Part of a small language model's weights.
Size: width 96, 3 heads of 32 (1 for keys and values), MLP 384 tanh GELU, 1.19M parameters.
Architecture: LayerNorm before each block, learned positions, biases, tied embeddings, capped logits.
Training: a variant of Muon for these matrices, 144M tokens.
Each number is 128 + 24 x the weight over its row's rms, rounded and kept within 0 to 255. Layers, rows and columns count from 0. The size above them is the row's rms in percent of the matrix's.

# layer 5 MLP up, 384x96, rms 0.202, rows 122-157, columns 0-95
size [ 99  84  87  92 104  92  99  94  88  84  94 102  84  95 108 100  95  86  96  92  92 118 101 113  88  83 111 107  96  92 103 108 108 113 114 112]
[[115 111 104 131 126 113 136 165  89 158 115 101 102 128 108 130 117 135  87 138  92  98  94 155 130 138 148 132 105 191 136 152 143 109 153 126 143 154 120 130 126 101 135 141 152 101  98 154 162 119 110 176 105  61 124 138 117 145 141 136 144 104 172 152 121 136 153 142 124 158 129  99 133 132 160 108  84 118  90 109 154 139 168 101 146 137 117 110 167 121 117  93 109 149 171 118]
 [135 105 161 100 155 108 130 109 111 140 106 170 152 133 179 145 182 126 139 131 143  95 188 117 118 111 124 148  98 160 109 141 139 105  98 157 144 103  95 135 158 133 129 104 131 129 111 144 147 153 115 182 115 115 146 129 133 126 104  99 126 130 123 141 118 116 128 107 119  79 129 104  96  79 151 113 157 124 149 151 162  72 158 147  99 135 137 118 151 101 124 107 163 112 104  98]
 [150 121 111 158 134 132 139 141 118 115  73 100 146 162 125 154 172 111 128 112 143 154 124 145 120 191 137 103 149  90 160 113 178 157 170 128 123 137 122  92 103 105 153 129 125  92 124 129 131 133 119 148 176 108 142 133 116 144 102  68 121 115 134 141 177 145 125 138 128 161 146 117 102 152 105 117 138 114  96  92 117 135  74 140 136 142 120  80 120 123 132 121  93 134 147 105]
 [125 145 122 122 131 130 112 117 120 115 156 128 108 162 119  98 127  87 127 129 112 117 129  96 118 156 205 108 148 146 144 109 139 148 170 112 108 108 120 166 117 109 101  77 129 152 157 131 137 103 144 145 149 136 120 136 123  87 144 123 170 103 137 132 174 108 105 137 127 109 187 179 145 137 135  97 135 137  64 116 133 148 108 128  92 105 143 137 164 101 111 119 104 126 147 164]
 [150 137 153 137 115 153 123 129 124 123 128 153 100 167 121  99 141  69 138 160  94 135 130 113 166 154 140 136 168 152 125 126 127  88  96 137 131  97 130 130 153 129  77 112 155 166 151 147 142 166 131 114 179 108 102 135 137  91 127 112  96 138  72 153  83 152 126 121 127 133 112 121 139 104 128 103 156 128  78 107 150 101 131 119  93 124 148 149  87 116 179 129 117 118 147 118]
 [121 123 134 164 136 117 106 136 155 137 106  90 165 122 110  97 190 118 116  79 128 138 150 161  95 136 135 125 141  73 128  92 165 136 131 157 116 120 148 133 117 139 118 128 151 154 136 155 132 122 131 121  77 131  60 109 148 131 140 139 169 102 103 138 159 161 147 146 121 112 131 139 104 120 133 106 172 101 114 141 148  88 139 121 155 160 130  74 122  87 108 123 102 130 146 128]
 [103 154 123 139 140  78 125 129 133 123  95 134 161 149 169  91  89 104 146 160 116  99 201 156  77 131 119 145  89 123 110 136 150 136  80 141 149 168 150 137 151 150  95 135 156 123  97 124  66 106 114 119 134 128 107 140 181  88 124 120 119 119 122 122 120 128 166 120 134 131 126  89 140 139 112 129 103 135 129 115 109 140 120 139 111 129 159 150 126 123 171 147 126 161 120 124]
 [134 110 110 127 120 148 195 128 151 141 143 150 154 133 117 145 151 160 108 197 150  82 136 110 151 125 126 157 139 145 107 117 118 109 110  76 102  93 131 162 154 114 136 109 108 129  95  72 133 101 108 151 127 103 142 126 108 130 133 133 143 137  96 130 105 106 101 125 162 136  98 110 118 130  97 134 138 140 129 143 127 126 142 140  99 136 112 212 153 134 137 124  98 122 163 160]
 [157 131 127 147 133 126 122 114 148 105 191 114 100 124 154 135 140 140 130 113 153 123 111 127  60 128 101 105 116 131 146 118 148 112 133 162 130 136 154 181 144 127 126 140 108 130 144 123 149 157 114 133 104 116 104  93 131 139  89 117 101 143 135  70 128  96 160  56 116 172 164  88 128 119 140 106 112 122 111 134 129 113 184  99 144 110 157 161 119 162 147 106 149 128 126 132]
 [148  92  92 103 132 129 117 144 194  86 115 141 181 132  56 126 136 148 112 143 132 145 113 120  97 132 110 138 143 133 110 110 154 138 168 144 121 143 137 177 140  83 104 124 144 140 166 107 117 106  95 121 109 119  93 175 122 115 147 156 148 136 103 122 109 124 116 139 125 129 121 152  74 125  84 107 137 126 156 133 145 131 142 118 146 151 105 134 113 130 110 148 108 140 186 124]
 [132 153 189 109 165 146  95  97 102 122 122 152 148 119 122 146 123 113 139 181 127 132  90 156 156  88 120  79 104 120 139 154 163 132 107 125 130 128  93 140 127 135 138 167 149  89 147 107 115 123 144 131  79 141 147 126 112 139  94 139 130  95 114 163  94 124 149 136 139 110  87 134 108 131 135 127 119 125 141 108  85 148 147 111 123 153 110 163 141 135 136  94  87 180 137 173]
 [111 130 106 121 106 103 112 149 116 128 107 145 151 144  95 138  88 122 150 112 144 113 134 124 130 113 180 126 135 140 106 118 174 113 110 119  81 137 126 125 106  87 135 130 101 146 132 140 119  82 106 146 126 144 110 152 151 151 125 147 115  63 161 119 169 144 104 142 110 115  84 106 129 138 151 126 175  93 136 182 155 117 160 127 144  97 106 123 156 128 167 174 114 107 170 148]
 [147  88 104  91 141 122 147 164 132 110 101 167 109 116 101 121 126 114 154 159 134 134 125 137 134 181 106 128 177  88 102 166 168 140 100 153 154 150 110 112 102 171 134  79 136 149  97 124 128  78 110 144 117 130 124 147 135  99 149 151 131  88 143 130 121 149 130 142 114 102 155 121 115 146 106 157 137 113 137 125 113 141 149 126  81 126 123  78 122 187 105  93 141 127 138 128]
 [122 117 102 138  83 137 104 130 129 107 101  97 145 140 133 119 122 139 105 155 135 131 124 104 109 106 121 108 109 145 158 178 162 118 159 110 152 142  73 135 171 105 151 120 109 156 110 130 124 114 139 164 125 105 136 153 146 100 149 146 137 113 140 107 162 121 166  88 145 118  92 114  84  82 126 161 120 145 149 119  93 124 153 156 144 113 138 100 177 127 148 132 101 138 185  84]
 [128 126 102 189 137 157  41 115 144 129 121 115 128 106 103 123 142 102 156 120 110 114 139 167 167 129 113  93 123  86 164  83 115 116 106 139 118 125 141 159 158 113 130 123  92 151 141 134 111 123 175 163 157 127 110 110 146 123 132 106 128  99 115 138 125  90 151 128 155 142 130 149  90 122 126 121 165 146 126 153  86 118 125 136 163  87 152 142 120 142 121 131 100 170 141 146]
 [140 136 101 118 170 133  94 108 137 123 149 130 161 127 135 133 130 123 168 121  92 105 142  93 139 111 180 142 137 130 165 163 109 132 139 126 118 135 142  98 149 113 135 132 179 102  74 110 112 145 126 128 130 112 119 153 143 162 143 103 159 134 126 147  89  97  92  99 119 122 132 104 149 137 165 103 144  87 145 129 112  94 102 112 167 142 127 122 136  95  98 166  87 190 153 149]
 [170 161  57 122 150 122 133  75 105 146 131 106 134 100 160 139 102  90 160 124 157 125  95 101  96 176  97 111 119 128 164 151 139 152  95 144 118 141 144 162 136 143 146 146 138 142  92 163 158 110 143 150 141 123 118 125 131  94 143 108 174 133 144  91 129 102 159 147 127 112 107 120 132 122 131 154 142 106 131  91 146  99 158  75 142 117 122 127 147 106 105 142 130 132 104 138]
 [130 124 116 105 103 137 133 134 158  68 144 136  77 102 133 129 131 120 173 111 151 152 153 132 108 134 116 130 132 135 155 184 127 114  92 121  83 133 145 128 102 149 120 130 105 145 129 135 149 118 120 127 101 162 146 103 151 131  86 124 140 117 152 125 171 141 111 115 119 134 118 128 133 196 104 131 153 167 148 102 107 103 133 153 141 125 178 139  96 166  84  94  81 151 120 107]
 [123 113 119 136 105 132 154 135 167 134 123 150 134 117 133 116 110 110 143 112 128 121 145  99 153  86 140 102  93  74 138 147 160 111 115 166  91 144 130 187 164 133 167 141  73 140 109 113 105  94 146 106 114 137 127 145 135 109 122 131  89 115 100 108  85  98 143 132 186 145 140 105 129 119 159 145 153  97  89 162 106 140 111 187 127 166 144 144 116 138 109 137 132 120 121 131]
 [ 96 141 170 158  80  94 124 129 107 132 132 167  87  95 172 113 137 126 121 145 106 116 142  92  64 135 143 150 128  94 112 101 153 158  97  94 144 112 133 131 142 129 153 133 150 122 149 164 121 104 126 125 106 123 150  91 110 142 102 119 113 160 128 168 141 143 114 172 116 127 115  83 185 138 140 114 165 126 121 148 140 116 122 138 146 161  87 122 136  95 149 130 120 163 122 109]
 [ 92 124 145 149 124 159 118 131 125  98 118 110  92 123 118 136  97 102  90 152 124  96 138 125 109 143 129  95 168 138 153 128 151 130 128 178 151 129 117 108 148 146 139 191 162 162 137 106 170 140 113 148 115 130 112 101 134 118 148 123 185 131 120 114 111 120 108 130 151 141 104 121 111 142 126 165 107 146 165 106 139 148 103  82 102 155  71 114 106 148 156  71 117 113 154 109]
 [150 143 164 108 139 141 115  98 143 150 149 105 153 103  78 151 112 152 129 174  99 134 125 118 128 169 138 133 134 134  92 138 134 112  64 172 108 132 103 149 182 125 108 180 120 137  92  96 118 143 111 111 120 134 143 150 109 136 114 106 126 128 133 107 148  89  80 116 168 138 107 151 120 105 165  85 109 146 133 136 160  87 127 116 126 172 138 139 142 124 144 129  96 147 140 111]
 [109  73 142 123  94 115 162 142 150 133 157  50 137 125 157 121 115  88 126 156 182 107 101 136 115 159 153 133 129 161 124 122 111 126 150 124 118 113 128 138 157 138 128 125 107 142 111 156 131 114 147 159 138 142 167 101  96 108 146 125 111 133 175 121 118  82 103 127 187 148 109 158 108 147 163  92 108 132 127 130 141 126 104 112 115  82  90 129 126 128 139 100 139 139 117 163]
 [138 137 116 148 153 124 128 156 107 143 151 131 103 157 159 135 128 140 101 181  98 109  84 124 162 119 165 150  93 144 122  69 130 110 120 144  91 157  93 105 146 124 106 121 113 129 113 126 134 142 127 171 141 157 127 148  94  77  69 144 155 117 131 123 109 121 138 117  93 128 122 182 106 124 184 108 139 118  99 136 113 144 183 116 123 126 161 114 112 130 110 151 139 121 116 114]
 [162 106 170 138 105  97 130 114 152 138 149  80 142 103 138 119 122 105 137 139 130 142 132 125  71  90 144 137 118  93 105  95 124  87 154 116 147 111 144 159 132 137  75 137  95 124  94 140 101 102 147 128 139 138 160 143  99 102  91 122 156 129 131 124 141 118 154 149 131 139 110 137 105  96 171 176 145 174 130 148 141 114 123 168 134 175 173 159 134 126  92 133 141 113 119 103]
 [134 153  95 137 144 140 135 118 129 139 143 116 169 127 139 139 135 123 102 154 137 117 135 149 157 114 140 143 113 137 172 158 107 102 135 132 196 108 119 114 116  86 148 142 109 113 110  71 104 139 165 111  97 102 113 149 125 107 126  95 173 120 110 147  94 142 177 147 137 147 102 115 165 137 183 147 125  89 136 111  82 118 109  98  95 148 111 129  95 142 142  90 115 162 123 113]
 [128 133 143 121 109 148 148 122 110  89 138 129 106 150 121 127 133 166 165  76 124 129  91 127 132 121 124 114 133 111 135 105 149 153 157 115 113 172 125 161 143 117 122 112 141 151 157 141 140 108 150 125 164  97 143  91 107 120  92 136  81 132 116 177 127 152 116 128 111 142 144 108 164 112 143 108 150 112 117 121  54  93 167 174 186 125 162 105 132 101 110  90 141 137 122 136]
 [134 111 101  96 130 117 141 114 117 112  94 174 130 174 119 101 120 114 139 130 128 129 153 100 142 111 153 118 136 158 151 108 174  99 114 178 139 120 143  90 141 126 151 129 155 122  72 152 135 135 118 119 113 117 188 183  79 126 138 136 109 136  98 105 134 107 172 147 127  89 140  98 164 158 149 154 142 117  91 103 116 114 127 132 162 126 129  92 108 113 146 106 165 115 124 124]
 [113 113 143 127 112  84 121 131 157 107 136 106 134 189 115 133 128 150 170 100 133 126 142 113 162 103 102  81 121 115 166 101 166 130 118 152 124  96 130 128 160 114 164 188 103 130 145 116 155 117 112 128 119 133 131 124 142 156 130  87 101 157  75 130 147 131 123 154 150 113 102  78 138 121 109  94 167 132 140 142 127 124 151 144 133 132 103 137 152  80 134 149 114 157 132  74]
 [145 113 121 162 106  75 155 150  82 166 115 140 139 153 183  96 104 130 130 114 118 139 141  84 146 169 111 128 176  77 154  88 148 127 129 142 147 121 132  85 116 150 102 153 169 150  99 133 153 144 114 157 128 161 124  78 110 124 122 127 119 122 186 100 125 143 135 127 158 110 106  96 145 137 136 129 147 109 133 129 151 106 130 124 110 102 153 113  98 133 109 127 120 136 139  94]
 [146 105  89 168 118 135 145 131 166 127 117 117  85 120 118 147 121 101 105  88 140 140 123 127 125 154 155 117 163 179  75 139 112 133 103 152 100 166 125  89 127 109 117 153  94 106  76 139 156 160 107 146 140 137 120 109 130 150 164 147  99 147 111 113 148 113 137 161 135 150 141  90 159 143 161  86 150 134 101 166 124  95  83 137 139 119 139 135 136 154 126 163 116 133 119  96]
 [125 134 129 107 127 136 132 144 154 122 167  85 107 129 179 115 113 114  80 162 156 133  91 133 176 153 173  65 108  97 138  83  99 121 162 120 154 113 113 127 164 136 167 126 130  95 130  90 148 122 130 151 108 114 146 123 122  98 140 138 114 113 123 124 157 134 140 116  91 115 135 122 141 140 146 139 122 122 121  74 157  92  92 113 136 167 135 160 150 107 122 171 144 148 115 135]
 [187 112 167 179 131 105 124 116 148 138 134 145  61 137 124 114 167 130 124 113 106 123 108 167 121 120 124 168 102  87 118 121 121 138 121 131 111 148 132 148 128 158 135 116 130 153 155 163 107 162 126 137 118 150 115 164 123  96 120 123  99  65 154 144  98 103 112 108  76 136 105 147 139 150 136  59 144 142 139 104 102 136 137 135 126 126 126 116 138 126 112 117 135 170 152  96]
 [122 145 128 149 114 102 125 106 146 137 126 120  89  97 134 144 106 121  84 102 140 128  72 130 137 134 137 114 145 157 119 141 149 157 129 148 166 118 143 128  75 136 134 117 101 112 131 112 155 139 122 198 140 104 115  96 135 127 113 132 166 141 131 110 149  95 152 174 158 141 156  87 114 109 181 154 159 141 119 107 104 124 135 182  98 142  92  94 128 104 103 133 147 161  96 130]
 [117 135 130 112  83 123 103 114 101 131 154 163 153 140  85 147 117 143 117 155 118 135  97 124 129 143 125 150 156 142 125 107 155 119 127 120 130 133  87 111 132 134  79 138 134  90 143 158 111 128 131  62 104 137 116 106 138 169 118 162  93  90 120 114 159 122 111 164 106 140 165 116 153 178 127 123 201 172  99 122  85 117 149 147 134 124 109 158 118 156 128 131 148 110 123 143]
 [112  95 123 138  79 135  64 113 125 136 129 124 123 143 117 108 113 149 126 151 143 119 104 126 124 159 139 124 109 137 155 151 170 123 115 167 104 102  78 135 179 161 120  98 160 100 121 149  86 123 101 145 123 115 122 122 132 148 100 118 179 115 156 115 110 161 161  99 123 115 106 135 124 167 182 138 173 139 124 115 105 127 100 159  87 138 114 136 138 146 104 113 166 135 161 127]]
# layer 5 MLP down (transposed), 384x96, rms 0.0502, rows 122-157, columns 0-95
size [109  78  96  93  93  94  91  99  88  83  97  99  80  96 111 104  81  79  96  95  86 122  92 119  94  92 109 115  97  97  95 108  97 111 126 103]
[[135 133 153 115 137 130 118 155 108 115 102  97 110 160 138 204 139 153 120 127 152 121 149 106 152 114 121 131 119  70 129 121 107 106 138 113 102 113  98 177 130 130 102 110 102 156 129 135 137 124 169 146 141 181 135 105 100  91 119 128 135 150 134 129 101 105 141 103 142  92  92 158  99 184 128 103 166 129 142 159 117 131 111 166 151 105 144 162 112 142 114 131 119 141  76 145]
 [146 165 115 135 134 166  91 123 129 138 133 110 138  76  81 113 115 129 130 119  94 147  96 134 163 140 155 125 126 168 150 132 130 173 118 165  89 117 105  72 103 126 109 136 138 113 138 151 121 108 162 115 181 142 158 142 127 117 127 100 108 119 111  99 151 181 111 129  78 141 143 157 149 138 159 118 132 121 122 131 103 168 136 129 126 158  80 119 104 151 143 149  89 115 108 137]
 [123 135 148 144  73  94 146  92 113 119 101 145 170 142 120 147 140 168 116  97 133 154 121 109 135 122 188 113 102 152 134 156  96 107 135 100 128 153 181 162 121 171 170 117 112 112 128 134 129 120 157 109  97 124 106 156  97 122 122 126 127 143 130 149 130 109 108 153 104 164 111 105 119 118 158 127 109 149 181 149 104  93 107 135  99 176 108 114  95 123 110 114 108 156 123 148]
 [128 173 139 154 177 116 179 106 155  69 101 126 138 152  90 139 138 146 132 161 111  88 154  97 161  87 108  99 114 132 163 119 143 135 115 147 108 153 131  95 167 157 137 118 143 136 155 114 145 136  98 119 130 137  98 117  90 139 114 111 114 176 128 135 156 121 131 110  94 104 133 124 116 147 133 106 132 156 127 120 135 126 170  86 161 161 116 101  96 125 106 104 146 146 107 102]
 [110 138  96 134 135 100 116 146 165 123 106 118 139 132  99 150 134 143 159 126 137 119 126 152 130 109 180 111 140 110 138 125 131 148 147 159 111 158 121 146 116 130 169 138 129 106 160 102 107 150 111 127 113 132 172 128 127 131 105 103 104 126  71 146 124  78 133  90 178 160  81 100  88 153 119 115  97  95 177 133 176 108 138 126 162 105 174 141 108 149 134 156 114 104 112 128]
 [143 130 164 125 147 131  80  89 150  80 101 147 123 169 144 107 153 107 162 150 135  99 138 149 133 122 118  92 127 160 128 138 107 107 164 143 117 187  82  81 104 142 161 171 134 133 147 154 151 147  85 144 107 151 155 161 131 132 131 143 129 144 150 124 104 127 144 100 132 155 134 126  73 136 120 117 136 159 122 118 141 132 108  98 100  88 125  80 120 154 136 137 116 111 124 111]
 [103 114 136 116  99 130 146 148  87 108 117 120 120 157 135 145 128 101 104 101 152 166 117 148 102 169 113  93 130 166 184 113  95 146 117 154 121 125 104 104 120 115 138 176 154 113 106 135 158 125 123 123 125 111 158 171 163 148  90 117 188  90 142 162 116 158  88 137 128 129 148 144  99 121  85 104 120 129 104  98 161 159 150  90 125 147 105 130 139 132 138  99 137 121 149 142]
 [106 159 107 131 147 161 124 142 123 120 105 157  73 111 118 127 148 121 112 140 113  95 123 156 141 131 131 133 129 133  92  88 118 158 145 132 110 159  68 133 145  95 117 172 165 106 112 127 142 169 132  96 128 108  95 105 171 111 133 140 141  97 147 143 130 122 125 100 150 124 167 142 114 126 169 144 109 169 129 138 133 161 100 104 115 152  72 110 105 125 127 125 182 162  91 127]
 [119 132  84 118 135 152 141 111 151 150 156 133 177 122 140 139 154 117 119  96 154 148  99 122 120 182 124 120 130 138 122 133  92  93 115 183  91 163 140  99 119 142 125 134 116 139 132 127 140 115  81 180 128 110 125 146 129 141  63 113 152 170 137 116 127  85 118 144 104 103 150 132 145 121 169 167 111 125  95  98 171 166 115 136 147 108 113  88 120 115 141 135 110 106 142 128]
 [168 149 148 174 159 127 120  83 105 120 105 138 143 163 151 142 158  98 133 132 135  95 146 100 118 188 175 127 123 148 122 114 117 122 138  88 101 139 145  86 131 120 129 150 168 122 117 126 158 181 156 104 109 129 118 135 108  92 100 109 131  80  86 133 151 131 155 135 145 181 149 136 124  91 121 119 130 124 137 121  91 133 130 156 100 111 126 132 118 104 121 164 138  87 109 124]
 [120 117 106 106 109 142 117 131  93  87 106 102 134 179 105 134 151 153 130 155 144 142 141 121 125 132 146 197 183 106 137 108 103  97 148  93 125 107 120  81  87 115 139 153 135 169 173 154 165 129 136 139 130 110 104  81 130 111 138 119 101 148  88 137 119 123 136 141 146  98 121 131 140 106 116 126 141 175 138 140 126 128 152 137 130 122 138 158  78 167 161 141 118 101 109 106]
 [ 99 122 134  92 127 162 155 115 108 130 108 110 119 135 153 139 109 145 122 155 125 115 131 179 139 104  88 153 128 100 144 138 131  95 139 121 129 108 114 135  52  98 116 173 113 139 138 131 137 156 173 147 128 153 103 124 175 117 144 125  86 115 127 165 160 111 120  85 127  72 135 139  92 108 137  74 161 150 155 115 118 157 130  92 113 118 141 139 129 141 119 127 172 132 149 127]
 [147 147 110 147 140 125 104 119  99  93 113 142 108 101 178 159 114  83 118 127 132 142 109 107  91 170 168 142 106 174 135 122 130 131 137 142 123 112 120  69 116 139 116 124 121 109 181  93 141 146 125 145 171 130 168 142 130  74 176 149 114 134  88 103 143 137 111 179 130 177 133 139 138 111 123 130 129 109 128 168 143 158 104 126 131 121  96 126 143 116 101 118 115 109 130 102]
 [165 134 153 102 112 131  97 135  72 109 127  97 147 142 103 128 110 108 115 118 109 160 126 120 133 158  97 107 166 125 153 105 102 124 120 143 165 157 148 137 149 135 156  98 142 128 139 117  99 143 115  75 128 138 121 125 109 180 114 146 124 164 109 106 120 159  82 131 109 145 141 139 161 127  92 136 129 108  98 130 168  70 136 118 137 155 153 197 138 149 137 114 118  85 128 114]
 [119 109 112 120 144 113 112 171 166 145 138 128 133 138 143  71 102  80 132 126 143 187 113 101 157 116 115 113 126 144 129 139 146 144 110 147 116 134 124 106 136 121 134  85 148  95 132 118 148 150  84 132 124  93 157 121  85 155 127 192 148 142 110 120 162 167  93  85 132 120 166 124 151 131 143 133 144 103  99 118 116 147 164 114 127 141 161 120 140  97 161 133  76 131 110 112]
 [112 135 159 138 137  86  88 164 154 157 114 127 139 105 156 103 144 107 144 133 154 124 126 143 136 108  85 121 143 166  96  98 119 158 140 149 118 145  75 157  65 155 134 131 101 171 131 129 132  88 158 139 136  79 100  98 186 128  78 126 129 108 101 143 109 152 139 148 138 154 129 124 119 118 142 114  99 133 123 102 161 144 141 114 116 118 131 169  88 146 147 129 142 113 121 127]
 [119 164 158 131 134  97 134 125 112 122 136 129 130 153 174 120 172 104 125  93 113 123 144 112 176 109 114 157 143  91 124 146 125 121 144 112 199 142 134 148 111  56 102 104 161 105 147 119 129 109 102  99 135 127 107 122 123 152 145 120  93 142 121 153 141 152 119  91 104 146 154 112 139 150  95 115 102 138 123  96 127 126 156 116 100 128 122 171 109 129 167 130 161 151 131  69]
 [157 136 160 138 167 126 119 114 159 111 115 118 163  99  87 146 116  94 137 138 141 139 156  94 140 119 158 171 143 103 127 119  92 104 141 117 144 154 139  71 117 117 117 132 137 128 167  87 139 185 126 142 107  92 102 112 127  88 115 125  89  86 112 132 189 124  87 144 172 139 166 157 137 129 140 145  83 124 132 113 137 137 148 134 118 124 156 144 128 113 109 141 141 136 106 103]
 [126 136  50  72 128 149 117 169 136 156 134 162 135 125 165 154 127 106  72 105 124 116 130 146 148 164 157 103 118 138 162 116 102 147 134 147  95 105 108 119 131 119 118 144 155 120 122 105 146 103 116 146 146 108 141 136 149 150 120 123 121 158 147 129 106 139 113 142 119 104 154 170 140 130 107 118 112  59 127 177 145 131  93  89 105  99 115 108 158 141 152 127 118 123 144 161]
 [161 158 116 125 182 134 115 148 176 114 119 137 141 111 116 132 156 113 112 102 155 138 160 110 177 129 136  92 115 140 173 135 171 124 170 150 129 149 125 123 129 111 154 135 120 104 160 117 141 137 111 159 116 108 104 164  85 159 162  79 102 126 124  93 125  88 128 126 111 106 116 126 133  72 126 128 125 127 112 143 145 156 155  93 128  78 134  96 139 132 111  98 123 100  94 144]
 [163 138 179 161 100 114 173 109 117 103 139  93 145 114 112 132 113 120  84  95 131 146  75 136 115 129 106 142 115 126 123 158 135 126 107 113 102 123 156  86 119 167 145  90 159 147 120 184  96 129 126 164 119 113 132 165 107 113 121 165 114 168 147 150 157 118  69 137  89 121 156 108 158 146 121 135 156 119  87 130 138 143 128 115 151 151 109 116 156 117 125 140 148 123 114 115]
 [118 109 145 168  88 164 107 150 101 138 113 129 148 113 109 152 108 134 148 117 116 171 124 169 135 131 127 141 144  91 113 157 141  94 131 106 174 113 131 103 139 130  94 144 124 123  82 164 110 178 144 145 129 139 128 123 121  87  95 130 130 104  69 105 144 158 160 152 177 130 132 175  98 117  94  95 108 134 119 144 135 118 148 131  85 124 143 124 162 111 122 121 152 149 100  98]
 [ 72 141 130  95 143 191 152 146 128 112 137 159 167 141 119 131 121 100 152 115 117 101 155 100 119  94 107 126 101 105 118  89 100 137 133 150 134 144 113 129 113 113 113 130 143 132 165  96  87 151 131 125 166 120 113 133 182 117 108 112 134 138  98  99 168 116 121 163 191 143 145 145  86 124 139 184 132 133 122 158 159 120 112 122 116 121 139 114  98 140 173 115 110 125 126 109]
 [109 164 114 127 109 147 115 144 146  91 165 126 148 103 116 118 143 173 122 123  85 164 133 108  72 113 131 152 138 142 168 125 162  90 104  90 108  93 139 146  86 103 150 130 186 126 103 102  94 110 130 123 142 111 179 104 141 119 136 135 166 170 115 121 142 159 122 133 129 126 114 143 158  99 152  97 127 135 100 111 121 157 109 101 122 157 113 127 168 109 138 136 119 138 166 113]
 [ 72 137  61 101 150 149 118 174 117 167  96 159 156 183 138 147 138 132 110 128 112 127 128 104 171 130 140 113 110 127 150 151 123 124 138  96 165 132  97  80 139 113 130 114 137 126 183 128 164 162 113 112 135 101 104  89 129 142 136 124 113 137  85  88 124 155 121 142 130 104 116 112 153 185 129 121 104 135 114 128 129 117 160  89 113 100 131 131 127 134 128 142 137 158 130 126]
 [178 105 144 154 120 130 123 117 133  92 134 135  98 117 145 177 168 146 129 110 127 114 117 166 112 158  60 139 146 106  97 143 110 164  96 123  97 147 110 132 136 166 131 164 164  97 174 172 155 152 107 144  91 144 110  94 140 111 102 144 105 152 147  94 145 115 145 102 146  98 110  96  87 126 110 124 131 142 135 130 158 114 134 123  95 130 116 134 115  90 125 141 158 140 124 137]
 [123 102 138 139  87 113  75 109  79 161 122 167 120 104  98 143 122 158  83 132 103 153 118 167 113 132 126 153 109 141 115 122 137 128 121 146  78 115 150  92 152 140 146 146 171 109 107 138 147 151 119  98 187 139 131 109 130 131 162 170  79 118 100 109 134 113 127 119 111 142 144  89 113 180 103 138 140 131 139 154 139 127 120 150 122 158 120 127 138 127 103 188 117 129 117 138]
 [107 172  96 134 113 130 144 101 147  99 140 106 107  64 156 136 135 145 164 164 142 134 135 166 126 118 123 124 121  99 141 110 122 142 127  88 165 167 147 147  94 161 132 130  97 139 183 114 117 120 135 135 109 137  80 132 131 158 126 109 142  87 122 105 149 168 111 119 146 108  89 159  95 129 119 109 136 133 133 119  75 148 130 149 101 156 126 164  79 128 144 115  90 116 144 132]
 [102 118 121 175 154 160 148 126 152 149 111 135 110 108 178 132 163 146 133 116 131 137  95 147 130 138 139 136 102 161 127 101 117 101 109 154 113  68 139 113 156 138 105  79 160  87 111 128 158 156 119  93 113 128  87 157 101 115 115 126 113 172 136 137 150 137  54 155  79 134 139 132 107 120 137 154  94 174 143 124 126 148 121 107 153 139 131 108 141 131 139 140 119 106 145 128]
 [166 162 141 119 141 143 132 115  91 108 109 149 150 164 126 104 156 102 136 160 140 155 124 151 105 115 147 103 135 138 127 102 110 161 155  96 133  95 156 121  74 104 175  98 128 115 133 100 112 140  96 107 117 104 101 164 142 135  73 110 122  98 123 114 166 119 154  92 140 151 102 146 133 147  83 138 143 172 109 138 126 163 149 113 118 159 127 153 131  73 127 128 153 147 103 128]
 [140 138 129 122 145 124 114 143 161 164  81 137 107  94 117 114 153 173  98 182 129 164 146 143 137 112 132 130 114 105 120 116 161 117 116  91 159 117  76 135 139 146 128 129 193  97  81 141 147 103 109  79 152 152 119 133 152 121 105 119 150 113 163 150 131 157 147 137 145  95 122 109 102  87 140 148 111 135 124  95 120 101 113 138 138 135  76 115 137 106 151 124 169 141 121 141]
 [183 129 169 136 119 119 126  62 113 119 135 105 169 108 118 125  97 152  87 121 161 111 125 116 122 130  87 111 174 126 140 122  93  92 146 128  79 120  99 110 142 139 114 145 119 115 104 133 108  99 131 124 112 119 130 176 145 153 157 159 100 128 142 129 130 136 174  93 131 168 146 179 158 159 105 128 157 141  96 134 114 143  96 162 127 141 132 120 130  97 134 158 107 145 119 125]
 [121 120 169 101 165 140 123 117 132 133 144  95 183 138 152 114 109 127  87 116 130 129 141 159 149 119 110 135 121 106 156 105  94 119 116 135 140 137 130 131 147 102 157 132  99 105 113 145 124 158 158 111 136 156 122 115  97 136 173 140 118  75 125 142  94 108 150 123 116 127 129 115 163 138 179 151 105 101 128  81 138  46 108 160 152 155 149 150 137 128  91 162  97 146 140 118]
 [119  96 130 132 147 112 109 140 121  98 103 116 158 126  89 123  90 107 172 136  89 115 113 150  90 123 119 134 137 110 140 165 150 117 150 124 132 129 145 138 107 100 137 108 136 119 142 144 167  60 168  98 164 124 127 140 119 134 150 121 134 101 103 128 173  99 140  97 130 104 126 162 157 125 113 112 122 131 135 150  81 178 148 130 164 109 156 164 144 128 165  97  80 126 131 172]
 [110 135 104  68 131 116 145 126 194 115 132 116 123 118 134 116 156 163 136 151 136 128 119  96  96 146 135 159  87 140 117 183 149 120  93 107 148 157 139 143 137 142 133 161 127 128 146 113 158 131 105 173 147 127 121 142 117 121 135  95 128 170 164 135 136 106 125 140 102 133 134  87 118 148 133 100 106 146 138 107 115 153 108 121 116 129 110  76  93 114  81  96 152  96 139 187]
 [141 101 141 155 146 104 122 130  75 132 120 128 119 118 109 158 158 122 119  80 111 150 145 137 145 126 106 151 141 126 177 163 119 131 142 143 151 158 161 128 118 100 144 142  87 132 104 154 133  83 121 126 125 146 148 117 133 111 161 152  61 118 101 163 103 106 144 123 101 109 162  96 116 139  77 124 129  91 139 172 106 110 105 122 126 101 152 131 168 121 162 113 129 152 172  99]]